Weights of a small GPT-style language model, trained from scratch on English Wikipedia.
Training: a variant of Muon for these matrices, 8796 steps.
Each number is 50 + 15 x the weight over the matrix's rms, rounded and kept within 0 to 99. Layers, rows and columns count from 0.

# layer 9 MLP down, 192x512, rms 0.123, rows 0-25, columns 0-127
55 55 56 73 58 39 54 49 78 56 73 38 70 30 28 79 65 37 43 56 47 41 29 62 54 44 58 57 58 21 60 46 62 68 49 29 53 81 72 58 56 33 37 32 48 33 60 52 37 27 56 56 29 40 56 84 53 67 51 39 39 32 52 39 34 52 38 30 31 30 52 52 56 28 47 47 58 41 53 46 58 61 71 47 31 41 52 36 24 79 54 54 53 57 37 44 64 31 52 40 47 36 65 72 36 45 66 54 52 59 69 32 34 17 42 35 17 46 43 52 32 41 36 52 55 19 69 51
64 65 59 54 32 60 83 50 27 29 44 62 36 48 48 50 53 54 46 65 64 54 31 30 45 37 55 62 69 69 58 40 35 94 34 70 25 30 61 68 49 38 55 55 19 64 54 57 33 52 70 54 42 59 45 66 42 63 41 63 38 60 33 58 48 65 64 59 50 28 52 32 65 52 40 33 46 43 67 75 38 44 50 47 58 41 45 39 68 41 59 50 76 27 54 51 32 60 13 69 79 55 64 83 65 58 66 55 61 41 45 45 26 27 68 49 22 58 64 72 67 56 41 60 58 73 45 47
77 39 56 55 67 64 68 31 41 52 14 45 21 61 59 63 50 39 56 31 45 57 56 39 43 36 53 32 50 59 53 54 57 11 70 46 26 41 32 33 57 38 59 65 45 31 50 38 67 36 55 50 43 45 47 59 62 28 66 47 43 42 40 46 60 62 52 32 38 34 69 58 45 62 51 46 44 38 65 65 63 52 66 50 51 64 37 70 35 33 63 54 19 17 62 43 48 57 57 44 36 52 46 67 47 77 27 51 31 33 59 72 49 71 26 20 19 52 46 66 49 29 63 39 65 59 76 45
55 87 06 59 99 20 16 52 09 99 28 39 09 69 34 55 09 62 41 24 26 00 18 41 96 49 65 48 87 88 57 00 94 52 61 91 10 99 54 17 63 53 54 68 99 44 52 50 77 46 00 47 33 24 48 99 11 59 99 45 81 50 39 68 00 53 45 25 00 69 68 13 21 73 49 99 41 00 43 63 39 73 74 71 36 65 99 28 18 59 18 74 00 85 13 69 59 89 54 71 21 34 81 68 45 79 64 05 00 05 45 74 90 13 84 58 43 60 46 99 23 85 00 62 42 18 30 45
78 33 26 29 54 63 50 40 69 41 34 28 52 60 42 45 34 39 78 38 40 59 31 60 67 54 61 59 38 57 53 74 41 31 39 45 37 67 44 52 58 47 32 39 69 47 35 38 99 63 37 45 47 31 45 32 48 39 67 52 38 38 45 67 47 45 39 40 70 63 41 65 55 51 48 46 57 50 28 54 68 66 60 33 49 42 39 61 37 43 23 49 75 62 73 44 39 66 33 42 66 45 68 40 70 64 65 67 38 26 63 69 50 28 56 45 68 53 63 31 52 60 67 40 78 57 48 52
51 50 62 38 36 57 44 39 60 66 72 45 35 42 44 56 69 70 49 42 41 48 30 44 35 76 68 59 50 39 69 55 32 49 37 57 40 52 53 77 63 44 33 22 51 33 73 56 44 71 47 46 57 28 58 55 42 62 48 43 42 48 35 55 22 49 55 56 61 41 48 58 62 51 57 64 45 56 53 18 21 67 59 24 47 35 39 10 52 41 43 51 40 62 48 36 58 20 47 71 43 63 25 53 44 48 23 57 27 52 39 54 56 41 29 45 66 64 69 53 39 34 43 56 31 36 39 51
41 64 79 57 47 59 39 54 29 57 15 41 70 46 08 48 69 32 35 48 55 40 59 36 49 58 45 44 38 30 44 70 36 46 64 60 50 50 30 48 55 67 34 60 57 33 36 53 36 88 28 62 40 77 53 49 44 49 33 37 17 40 47 80 83 27 70 55 70 46 44 88 39 36 59 16 74 66 76 47 69 58 31 69 69 69 62 74 80 70 42 76 69 52 48 59 53 18 39 48 57 45 63 47 54 58 39 91 47 56 50 59 46 73 56 34 58 62 19 58 34 28 49 68 52 25 40 65
52 53 39 60 46 58 48 45 35 32 19 34 59 43 41 67 50 34 38 41 42 50 39 31 43 60 47 43 47 44 39 54 80 62 54 52 66 43 49 41 43 53 32 53 43 52 51 47 55 56 65 72 78 67 52 29 48 37 65 32 60 27 55 41 21 35 41 64 34 72 46 33 25 54 53 54 77 46 52 55 41 50 74 59 60 49 52 33 58 63 39 63 46 42 44 59 43 34 60 81 28 34 63 66 50 55 63 50 64 42 28 24 32 51 63 72 31 34 62 32 33 78 45 39 43 47 37 57
50 42 33 71 49 73 57 45 59 66 58 45 59 47 63 54 65 42 42 46 50 63 46 48 54 48 61 54 50 44 50 43 42 24 70 42 36 49 61 44 44 34 71 58 73 26 43 62 53 51 17 47 29 34 30 61 70 52 83 51 18 43 33 47 72 24 54 53 58 50 49 45 79 00 36 51 40 48 59 48 44 70 40 49 32 51 23 53 38 37 65 69 46 84 56 44 50 61 47 64 56 68 74 38 43 60 45 28 60 76 66 56 69 28 47 56 62 61 45 71 49 44 37 38 29 56 58 45
46 55 66 37 49 49 65 56 62 49 35 55 44 58 76 58 30 59 34 39 44 44 42 28 22 59 59 67 73 62 50 65 32 73 37 57 43 48 55 52 66 69 77 89 66 42 76 38 71 59 66 41 59 45 41 68 38 39 45 34 50 63 45 26 55 39 51 71 67 46 37 42 68 59 41 48 80 55 52 52 88 43 57 27 33 56 15 91 51 39 59 52 46 34 53 56 36 57 26 57 34 29 48 62 46 61 61 84 36 43 52 72 60 30 23 25 55 47 47 37 35 56 49 69 53 64 49 77
46 84 49 58 42 66 52 55 34 63 71 47 84 53 42 65 35 56 48 34 53 58 62 63 39 40 56 62 25 48 41 40 21 00 41 40 40 34 05 59 35 66 48 53 57 61 41 38 60 52 61 68 50 46 42 52 66 36 43 58 43 53 57 74 26 42 37 58 60 69 66 55 57 96 52 61 71 87 48 66 41 57 37 65 62 47 43 49 65 45 32 35 50 47 52 41 26 44 17 51 37 18 46 99 33 40 48 83 42 53 41 59 49 59 49 57 38 52 27 47 49 50 74 56 83 43 49 38
66 40 40 62 43 36 40 53 65 51 46 44 50 53 56 28 58 44 51 60 56 58 41 50 38 45 77 40 48 60 75 53 30 39 58 72 52 27 45 64 59 56 33 30 43 65 39 44 47 48 34 38 60 36 22 39 24 50 55 50 52 31 47 55 46 48 34 35 53 29 33 65 66 41 66 54 51 61 43 78 50 47 38 57 38 41 66 50 53 61 61 74 41 36 44 50 37 50 80 54 76 50 39 41 58 33 59 27 79 34 26 47 41 49 64 25 55 51 52 53 58 25 67 52 50 28 50 60
44 49 53 38 53 59 37 67 30 43 26 23 64 41 49 33 58 21 51 56 63 35 35 49 45 58 67 48 80 64 62 61 74 82 38 35 52 44 45 55 40 65 51 73 52 21 54 61 51 46 58 60 60 54 32 64 61 40 58 26 67 37 42 40 35 80 49 67 42 52 42 73 54 62 51 50 43 35 57 10 33 59 57 50 63 50 55 61 58 26 45 43 50 33 61 55 35 47 22 37 37 53 55 56 44 18 37 50 69 69 51 48 48 44 80 61 32 33 45 43 52 33 47 35 46 44 43 42
39 58 48 58 29 46 60 63 46 36 32 42 19 80 45 49 64 42 66 25 41 78 53 47 77 12 41 44 28 32 52 50 65 54 42 42 28 69 58 49 41 53 40 18 27 42 56 44 52 56 47 46 36 36 61 59 44 45 56 65 48 72 52 60 62 35 55 40 31 61 50 37 47 27 64 54 38 38 67 53 54 51 54 84 63 49 59 27 29 61 48 41 48 38 40 10 57 47 64 36 33 71 58 53 61 72 52 36 64 83 44 58 44 56 55 71 29 51 37 36 64 66 64 36 42 75 55 47
30 56 34 74 36 58 44 27 39 17 36 68 55 45 65 38 58 38 53 40 35 33 51 46 44 73 54 49 14 50 40 32 54 39 55 46 30 78 41 17 50 54 38 92 32 76 26 53 69 39 64 52 53 48 40 62 52 57 63 24 71 52 37 47 38 49 44 53 65 52 45 36 42 52 67 39 50 52 18 52 75 38 63 23 55 25 27 54 59 20 57 66 63 35 59 56 36 39 68 47 43 43 40 46 47 66 59 51 41 27 98 49 40 49 56 63 35 62 32 35 62 37 35 18 40 53 60 52
23 34 45 72 50 69 60 47 40 63 38 47 45 69 66 52 23 52 52 32 47 43 49 34 33 58 52 35 40 44 44 27 54 34 58 33 64 51 53 38 49 37 66 73 34 58 69 54 61 45 42 47 54 46 49 67 60 59 41 31 44 41 51 43 33 40 38 65 54 61 57 44 83 41 35 92 78 70 35 54 37 66 58 55 61 64 53 50 66 54 45 68 34 68 69 68 49 42 50 52 12 36 61 54 53 29 52 41 43 69 53 25 42 38 70 60 62 48 59 43 61 28 55 41 51 53 41 27
61 58 32 61 34 62 45 34 48 50 50 44 37 70 33 28 61 61 32 55 51 54 60 57 44 18 58 48 62 38 46 31 32 52 59 41 27 51 23 48 55 58 55 38 29 77 13 47 44 56 66 45 23 21 56 31 53 54 66 62 59 67 53 69 46 40 44 43 43 47 52 61 51 37 55 28 42 20 66 21 53 40 42 34 54 47 41 63 73 66 36 54 49 36 58 30 40 42 15 73 36 79 44 80 62 51 22 27 65 52 56 67 47 26 56 82 45 68 51 66 77 36 37 90 51 65 42 62
54 65 44 17 39 44 24 40 38 47 60 27 39 69 67 54 52 67 59 35 72 38 54 55 31 71 66 40 44 44 48 61 32 62 63 49 65 59 63 46 38 38 44 50 66 54 34 61 53 49 54 63 45 48 20 68 43 51 32 61 32 93 46 55 57 55 53 57 58 50 27 51 68 74 47 47 46 63 37 45 53 11 51 60 58 54 44 76 71 52 69 48 65 46 53 44 44 48 53 35 31 49 35 17 17 37 65 29 33 33 62 36 24 42 60 42 49 28 13 44 42 39 43 56 63 49 54 53
34 39 33 18 45 39 59 39 56 12 44 53 52 59 30 41 58 76 49 29 48 58 45 39 55 35 43 28 45 29 54 61 52 54 29 31 54 27 52 66 51 40 28 33 41 49 53 53 44 31 29 63 37 64 33 13 72 60 91 65 26 60 48 53 43 29 60 36 28 72 53 56 54 33 41 15 19 45 45 48 39 00 57 32 70 40 43 70 39 42 49 68 70 47 80 42 58 46 29 20 61 68 51 11 34 34 42 66 66 74 83 60 51 37 50 40 62 49 57 49 68 41 55 58 66 67 24 46
50 32 41 37 48 79 48 60 73 50 24 60 81 80 62 37 52 78 38 44 44 41 15 56 46 09 80 66 72 44 63 35 54 19 39 49 65 69 75 63 54 65 36 44 72 46 40 55 50 48 48 29 66 46 55 22 66 58 49 32 46 30 52 46 51 33 43 87 47 66 50 51 04 67 52 27 39 69 47 40 37 32 23 48 76 47 46 48 36 52 26 76 52 48 34 37 51 69 63 50 63 39 56 24 24 65 24 59 38 50 61 61 46 41 54 56 65 13 32 65 52 19 45 46 45 59 34 46
51 49 71 64 57 73 36 74 63 29 91 34 51 68 65 26 37 39 29 41 36 57 40 56 63 33 45 35 36 69 29 77 35 41 58 73 59 64 61 54 37 44 48 52 40 51 45 36 83 65 44 34 71 54 54 17 33 53 47 64 49 62 57 35 39 43 12 68 48 37 35 56 60 78 53 47 32 61 33 91 60 52 41 68 44 39 25 40 41 24 53 58 56 32 55 49 43 40 58 46 47 56 46 60 47 22 57 37 55 53 42 43 47 63 65 45 59 18 47 51 49 17 49 77 61 62 64 50
45 49 51 45 38 24 60 30 53 52 61 68 35 53 58 26 42 54 72 53 40 41 45 67 58 47 38 52 48 59 44 50 52 57 28 67 57 39 48 51 44 41 51 19 57 62 50 45 32 41 73 53 64 66 52 78 87 39 61 52 58 58 52 53 21 62 67 65 34 61 49 30 55 43 53 54 57 52 68 59 64 47 73 70 65 56 69 42 62 53 69 28 69 28 53 65 58 31 39 22 54 37 64 63 69 71 29 62 37 37 31 70 31 48 61 36 35 22 53 38 46 52 41 68 36 37 48 55
59 49 36 32 42 50 81 68 52 42 40 65 59 50 73 05 36 54 59 56 47 97 12 54 65 33 38 40 60 43 45 46 39 28 78 45 41 65 82 73 51 69 35 22 37 36 51 57 49 53 70 31 57 41 67 21 59 57 39 51 43 62 57 62 54 32 27 63 63 50 19 82 36 59 42 55 41 49 32 34 58 49 65 74 65 35 20 50 53 47 61 53 59 62 36 45 60 45 40 43 75 50 41 39 61 46 41 31 58 40 26 63 56 53 24 50 73 40 49 49 67 47 59 51 44 58 71 50
55 71 67 59 58 36 40 56 62 53 40 21 44 41 71 56 57 46 50 52 73 73 32 63 71 64 50 73 46 70 38 61 66 40 40 61 54 17 71 55 50 33 56 36 45 41 19 46 84 46 64 72 67 59 44 59 37 63 35 45 24 47 46 62 31 48 72 28 62 54 29 53 76 58 67 20 37 64 46 62 69 55 51 62 47 36 49 33 51 65 60 64 53 57 41 60 57 38 67 74 46 64 61 63 66 43 32 55 48 45 51 68 32 62 71 74 50 49 57 21 35 59 67 33 57 56 23 63
35 52 53 66 67 53 44 49 63 30 32 73 69 42 57 38 44 46 49 61 52 51 24 58 62 66 69 69 66 41 70 44 55 40 57 39 43 46 42 55 32 53 16 60 29 48 31 42 35 49 48 50 49 45 59 52 38 45 59 30 23 27 38 36 43 74 66 16 37 70 62 50 25 32 58 39 52 53 28 70 75 43 13 60 56 44 66 39 48 25 58 61 35 46 86 43 28 39 49 50 46 68 37 33 29 23 29 37 55 41 29 57 48 38 71 35 66 65 53 51 47 28 64 35 52 63 13 88
52 37 55 42 54 51 52 77 29 61 52 42 63 61 65 62 61 61 58 51 84 51 33 51 55 73 52 51 42 45 72 45 54 59 53 03 54 57 46 47 70 71 66 62 39 56 47 42 70 40 30 53 36 52 44 64 65 48 65 58 88 54 39 39 59 62 47 17 68 30 43 75 62 57 62 22 50 67 45 30 42 35 50 45 41 39 56 55 55 52 56 51 64 44 50 67 35 75 29 56 52 00 25 54 46 55 47 33 44 57 58 60 56 51 62 54 69 64 40 44 76 79 77 36 60 37 54 66